config = dict(
    num_key_value_heads=5,
    hidden_act='tanh_gelu',
    norm_eps=1e-06,
    weight_decay=0.07,
    max_grad_norm=1.0,
    schedule='wsd',
    decay_shape='linear',
    max_seq_len=512,
    train_tokens=108900000,
    dataset='wikipedia_en',
)
Each number is 500 + 50 x the weight over its row's rms, rounded and kept within 0 to 999. Layers, rows and columns count from 0. Numbers have three digits each. The size before them is the row's rms in percent of the matrix's.

# layer 4 MLP down (transposed), 640x160, rms 0.196, rows 216-256, columns 0-79
096:482493561535523438424503522425518313405502500459468495437438410494443445515449478508573489484563433420481446447470461517574450512495482548505571454561566536430490530476495446487544425486408471442461494549449519543450507474456566460584531555
095:452556478543533516472491569464466444521521535390563491487475451546423550447609463480493484449519563482480528409491492510466490383524528567537579539492522598516464426488566410485569447620475459547544547413567575608517511561475419454482444490
090:463536366406534432410465537500476457451462495450582533496489493404497520460445511497538440502413460466462555460443450459438477491505549570480460470565473409467430547513493602489564566486564487418523579622438564445464537415573550511490592492
088:486483495494520436464444487489486501459501511534439471509513425527423466579482541513467545461492483489464509596485518565515414583556532526456496534504477447534508576412435578428457512478466445503490485497515483548480509491468478445526493504
094:496433490506490465519513444527511544539548420484494480594503527514496496489450409508530427490554462590500499444434436473527452519487525457537423422527536557423592543471511519600544494524587570503516560543550405449388646514468419539527560521
128:476520516539565554488446462595472539472509452529466447490435408430442501558523473515566436628509442481503445454502535511547542461488494505502413564570490578488439525498517627434515513464462509621450590520569520474426512568522524532410451580
108:483522532533477433428469520578532513580452563548454527569547472578522469564517520472483548489480499528544465336428503531532498406420415510554549327439532534560514500488507416508490494535479434524538413515461518474510448482499441527424507427
099:386514509479450439578504506575553593520564545521556504541408476524576461495441538554466432482474557564454451530359506480502473521425497441533521509520516436537532496417395480439515627441539531551491490523502444519483417517522441481415603467
087:488559522471533487464522527485537478522516467462443569498491577570451468593427612479495465483478579442512513378402515428542537484517528347492580518415622535478496539511452487460536584564610563539454513470503479526480533497498522500541573454
091:469539580477476550533531442513436478502483501543449394555497554533507428546473500480505546392464464516563522524514462569565502501541473539515515482522535509456520451508547409345562578538497590504552512529496540517546530444497482374537564441
095:479496539417593531422474452511526526465435461379501496574562494522478508520539489548455412487499539563513494584436541487472502508503466477537450417558389494541460499532506475455537472519535473511425553536513500532536375534622559563454540533
089:422555491481495478500501498518484454510560550456558528506513620483533456516545483477527537472473525551582511504500485443589393504530471439570525491573450554513519553545471481530501518543386520529477493585596473447493576385531571482504586537
089:433420518485519515477562472388514423471481513551443520517568488519514535483529499437454598465545467477429504499407519536646457475550496502499505433568421498543487519400516461471540429544475514525478497579455497470466517497461542503463502527
102:520461503531496495489542452521544438577529513517483506522537439472466481437508496422484555508458570539551519541471451515490616523466551541571470528588516382516526400475549537562492530498530411543410565508431412494493543425483556523534461569
095:476468474489425610521594596463479419488541490365455425493488499518496511523437470507521557529568467450460497410507501497508436518530502448493584573553463520517499447592494499385426481496576445450464444455486560608440569498478616536502523566
100:435489565589481545597627547524455505539554458519568476508534455536485491485425463572445496574580448604560444411444535554523514457477447499532494493497525548490513461513435469528515600456508481584524453561533486491454631493495506427494513435
094:585424557481421546515509518544423526539533523418582522529516503576570553448493544526384522575460501553515508420475563507506451460490533512464472474548585625505498473530447564488419428500539501454538522582607458515500579467393483532563533437
123:509535473528545611582535558492465482430468410546375513523535544446480492522470598524587461517502461435444497595598567587457504525514444541474484477548494421483469567488515448490487558575543447410431458526656509487456461503512503487562396463
102:568551485514447410439520533460450534489534524526490517492467557510531514484428464447506454475540521485518498529548542488485497442513582437543511543570494505488440623516543535490476586553553559565440527453484450485440495495468471474498479491
091:497492461560536508593465433541659510490512482566532502422503457418555552526565453472552485483558552486492487479569462513552449546563564494421487547442485497495532416526536348496536451508446464457549575552567452442450501503410531467485539513
102:527533559569428493474470529542465525407513475530522468503559498472504476424428381481563493477518503522465464568496493558535557474528490508513482505556478517509535608582502532583444489555394437540498549517508510507529544536608452457482498553
089:563476485402487599548509474512488491594459499405508496550502524558506454490575441568470463557503460538482521421432541564504559547529542484516482476585505569457396485514354549558508454559574573497546536598529513480546587435569492474489493495
098:620487533495575479460445488519443496568381617536481537473510423507476495557512467496583445378571504495557538549539428487553521573492519474463481483359510553475594565513497535508497480522496539627468479534528461462489506487523524567374432502
094:397518465522472476489490526474422535455465454550510583562547463451498468441517546481445595474480382504448487455425525529584516560459498567521429517515425495527536543478483570471578514557516463416462473424463473505423477465607519512499502519
100:526567589503410517402452485453463490501466428492448474430562488593544460458441534503483464434423519423553532552524490537473497576454480453502599452544527487429503598559435566480550531570424454454490500581475502544573506507464516494410565508
094:445543547438437534459543496512490482475447512527562492370466477578350506555533579566509543612488504460454490535468476537463542547488580585474550502608482510433557555431539472443390479496544432535600502519437417446443429527559491413498524485
114:551529460541477528469494542517517460359506498506451505481520545423493498538551549458503550520511500437480490518583550479568493552540535544548462425520570474491542656543551523430492519486495618522521532592477566489558521547462389475455501448
107:499474480492474481415521495447503498508512507524447524490537491550536411517467451430490474454498490408573448516469599489391492474515445575521565480578475423404450475588457525549515460542472526516564501466452531554534454399492522500436578510
092:531522473414500478541475474551583501536440464527535503573494479472557556464498553507476463535496554461546459548541574471481510588396484534530520462602476571487497569517423513432535597558606438498480536464489507469448380449405499402481502518
107:484550467562577474445471593468619542531520598521475490517535443483427443420534519459578562504446521431449515468577516511468467534496587566603548538590527454516520554510531449514438495557466523504510553450459400569465535513506540547532525491
094:510454493534477482538560460470559540530517571462498448501539504466476540533385472591435475441503506499517476528523438544558529601586443410504465494478631523528545541479427528359466530515542544473456618540579517600447495397566425521417485514
092:552496510476510560557451531458478545489523476548490508468454528477478475535559439650507544480462515475512453380455455482510489540426483547540460605621492458503488483417542527457433481564572348489413603564561504478509418525491501424466524520
089:541505401471518506535514537551393473576442397493474440493435497480511538468406484608469551493478485543495514510505483491524428533438610524503569492507570563512494407476505508478469540442582531635474523601514548404482558576511466538457494535
090:511484559481443560468465497437508480444493506479491506585471472438500555558478576490425450536426496537520565483572523473459430544467483531578445562469432481456457505488503512476465580511454463563527580510533478596387476461352518532469413487
114:496557472555550596484450518491537507525493552408591482407499439511504542429500480518491474504574559464431495490479544521596548453605482555488498485507544481514500573473540461437567578524405429509511495438533577491534494546572577464503546355
108:435486553439491531542469578458477522563513557531499521460540568427533453591584446534553508467530479514452475500634426475479512561475450513443426490585471456552491572471470506465609557450573517531463471474509487587528473514488529465549497513
122:517567431601484501420561520505490501600528494563527508528658471534514537524475450489472471506556553572522486515476403554459545377523506435543552443505416604507603516471531501496478495499459432500384512465450533482466447410571534533537509486
094:458503431469550390506566483575455572518497523487596515425536434405443483395444451472517452534572533547448504446454499579491602498498475555548569453570505498586468470463499568500410476506480448543577510512445481460507492509442505475537535485
106:502513459432541522497502559511499477509566321462467467483503568453475500475562501609553555494419461571485523457490584459439519400449474486488450466521423493572456525524600503574525552497521535485516495504525553431607590529497538511517577471
100:513504538440431506488539518521472507501495630534536478444417523514510443387401439622521473504577474503501529537481473514518506521544456534437533448544430490494488486440546523442566471538487425556479491495590561479462457409436466423483441457
088:548477508515461454499528487464503569611504509560554376505562447499467572480455507575545504556560553502512485506470486515454541596622463577407504473542457471536555524490454499390421584589497522545536519591493428530472476514343477545521531494
# layer 4 MLP up, 640x160, rms 0.225, rows 217-256, columns 0-79
097:543490477464492485523443418493587532441516547553509498439546507428529431535470475443508504560536455501585476511536521425564528550496593448620432440486487526547611457555440507451497474504505530485496551516526474482570555541467513420474424545
084:528573503544506479447472510454391489552588533459503491540438554436498477507510517616499514494459569534420526517475404477613515462450511491483578531487450520567475445492507451485517474428519556457495523353564512509465373496507448556452493495
094:506533398514377521518493529585464467600535561470536498480518569582575523477496522516622514443569475427458514425484537474485450450507530394507414578535506526583569472550504473561500406537595439508491496512486496412485453504476447492533516531
096:568564400421436426506502466563509428499408537511507553452483463577426503457582512572574509479591490553443523537547401598645502458475521549516389441414464470529477482471512474498567545457476475567580498504386489485443568498424518486489496533
100:474620533579431603516537464517461460491381547558444531559435458437462544541522505517470463593478468456488459421466494410542518510505466498538446622438538496484549553452506474477483659434470506559412535474450434521482462488533486450395463499
102:412628465600471519486575413526542500504493528546513494495418492492462480505463502519568493494481450644510591508422444474577436469450518537553510503460472480508499506471496434447429510538508460553452495467556479437541454572493411466355495486
103:494606464526549567482462522507505489483609528437495526479495528453556536558393575454457513575426541395628520552451557505560493381470556478555518437536492518536555494466455550612477599507501482433503546605457506485415498476458529570542512449
096:504556396509470491492509417433518465513567499498441553525561464364574498484544560478395551516465530486527446520607523533484425463448493449490471533531489473488559482532541428469427572519473513437484431596554569489541506508450465562504535543
096:505449445533564526531541487492486498518402448453470538592447413428513505491447552502525475586537496480523622390467554540536499490518470510538423538541500431437534503566556442501464569561560493564452547495478475462492540489558471465543554489
098:523450495509454455618502449541558475524478532571511470539598503417447627504569563482532507535550478451465411454576569471478430556482523461378488420521487535443599508531446476473444528542539522514463606466535472511505460494477546460501476405
099:504519605528536400565488530549533559589592530577472499454533430530496538561534591447456504581467542484462474447499514439508493533525484505567519511422548422501541528546450486475463440454450452524452471449485450541557485452554470448494489514
101:427480547562445523611474419512418498513537569500469479519538463549452485446375461554486506503499529383406525463553521550641491462438481541500477496643488552495432495509482545545517446528613462524479497494642522371474501483489428568503533478
097:560485531537481490556536477504418450419530402656483448529535456567437588500420542508512517464478569446421535341511517500489495553529552385474516598507588507458561499527452480381530479425455549501509474557448523505505482542465560588459414533
090:490538379482398486545468543493506426487547504525367471455476486483518548456465453529400421612523532459492490520524456543518410529544557587524538454503431468485443510491430530429537419499539572416404391446536527468546480537450424483524509580
100:419491497462511527463450445544491487506497567507519538520462524531501580545481502500538597505463465470449494424564465532504435555475432419549508563446497500488555519569497480556563558503488472463504485556623473521497466479474467547529391410
104:529513401524549502529551510480489526466411476522445521494520607534405520428423494502553434504477525524409471500553496592520504483636535498554489476480524536464587633494533495520532481481550517548476540498531607511485443424537393485616516520
105:554516520538466529397574531480517525560429352476543524536473447493472589530435590571477480582489501438494462484447554524427519586596558430458436495578484501558553480426533497547529503508551519516571425495550493432437558505574527492497523424
097:547533490600487521535438456518480474406483510518476503453514507475508459423546604489568487487484528457438528464564496565511555455545546455490510558551418541509449527460510494628496533540477547489477529503439499543543495506538588477495476492
090:503502454491513555434539556538505526470606431405487545438553442410559507566543476474460547531528470451552545498565478484480503488544505439477537538428596470579481472466490524486523510469565521511559467546411556500519489517512433494461594589
108:452518438497514592520440497519499436547483508449487538419543506489599469483432521469514548498468452459590493501465466616416440515501545540431501490503520564539475466498477503543563506506449524440480637508423535480532595398627545454403536525
093:482560501420483368516530568498561480480531577514505385395533494607479523430611536498480434543489509493456474430413438443495522514390515549469489454494474376601536515515469542544465421510528559538435460508380470474514563555396463426503504557
108:474453457533526504528516558416573558517538499518495483596520422471502548545440623494444498530567486490392478528528451580469511561458564553389500463413486458505492633447525516545471519455530596391551541437541554416465506543462506461530537507
093:496574412497469499505471622480493493549524496466456520600497450550470519523489507455544556491535361418479421568550544487474434546416433505458448512438513525530567503514609454606411458474471497494474533460499392546625543580424447566486557452
105:540561530466497500559546441501506451435538590608458505492461497574581485526491482484538494498522456485379502471511472492494496434465566497507552560455529507516527508516454546527535556370516469512460481371462524540476412531482479406494514560
089:521519443408560473521435527524441581475542559500484472472514535529545504454522486481518512407497479475557501518496452510475456499415472335472585627433561517488415514495533543479520421531615455514449531580443538572510516470462431590515501566
113:520528458533500494510414485459423487494524447572488569440493569536487521456537525481606478473468487490496501494556505520428411450564532536557505505499538488442479488486500506493507555519364531488552482632557361564534427489561524481434535495
111:519500554452475596543467503473539470543533459496490529510533428487514493554480542482472478501530502503488509567460472508500608466490526388470591513536471471453429567414550453500377490518498454538472508578490469474533498542460423448359571477
097:467474489515521573457431540496545472528538484464475551469584494516589482448378474514487543507488525488443489466528521470505490499476398499581515484503433464508528453524516493539538464505465581455564519454379474413535527417534520613428459594
093:581479452434483500573583445426488455406522497515509517460549553461551484406514507465556491424534460481446572406488521471462471451490533591467546481475477550483454488516550501461565530530503466501446490477517500498531503507520370544438490543
105:516468472542497585525495460473513497557528479639510526536450504468584493536499517458462492479521525356574497437488519479583520486468421502552454494512481516404461484466589517540569474504453517589488517546604554459613458495545493466522576512
086:522499460522555533492518443527511441372593482512489534535496459497493425456538503472547475525514504592517580609490429472577359465522346529507457563592516442580561480483577529530556445524446461465472388544465587546535477399517489470496468602
106:552527499493506425461448518545570562505487450524508417478473432501464539512462534452473549531427510477494498558591458460388364516483617524448482556552558494594553476469507556502424503456516567499435537468556477530511521527514454506428541503
092:490505564444502486527647511501541473510546600482484521477567440456580491552448470508534494542435380500489476510529440455506564479389465489451545444418522547527510580482521516491428482507468463487439489530477567563484497512437495563495502495
110:517469443493546441587513412383534553541450508502487517431512441510452505603431513548577569495549497506501472491446383503450438513554580436551495458511594443494475478503489469470580584510545485482531476545501526519473480524498535436561582460
106:439550437584447489538495464505519485577510466483565446468513496527498517435467589431556447488507434434623470512514558518500512497518559439567531471514490581421443498581546468454547455496498506494545549567471507471538489506488516385480483570
116:485508440448473387538498437512543477546521414484453473478440503507435487482517506540576507519466468534435452481455488545487468560508553467445476594545542533540555582473577532527438486492479449604539477560560555530460448546486562482446526434
100:500544450526582486432447500402594560482519497579551504541550577483509527579510477478406586583447564556487567514496353500471566481505554483449504540565377541487471564522573505491438464398433509422394499554420458473498497416482441436472487509
108:493578612478452546608464472539590440464543498569511499525532391505450451498421546466530477451505422499527544599614428447484469520552595524474534511438478477489483508510556501495433532605557542413464549524525511436418477536572548530406492554
094:418509491506479524536586481449475524446533502479437596542476526510469493467542553445465526509444531463542508504602468476458522474431446506417508616456476583472512426456516500532507503410405400489481546596496457505528451517507498445585570451
081:564522460526505443623453525482487452572535511468406492458591411474510527539450503453478446475546525572494402476539470571587471436489591433442428583568479584402533493509443529549492432500539522501546517568548525505534552456482540514489534461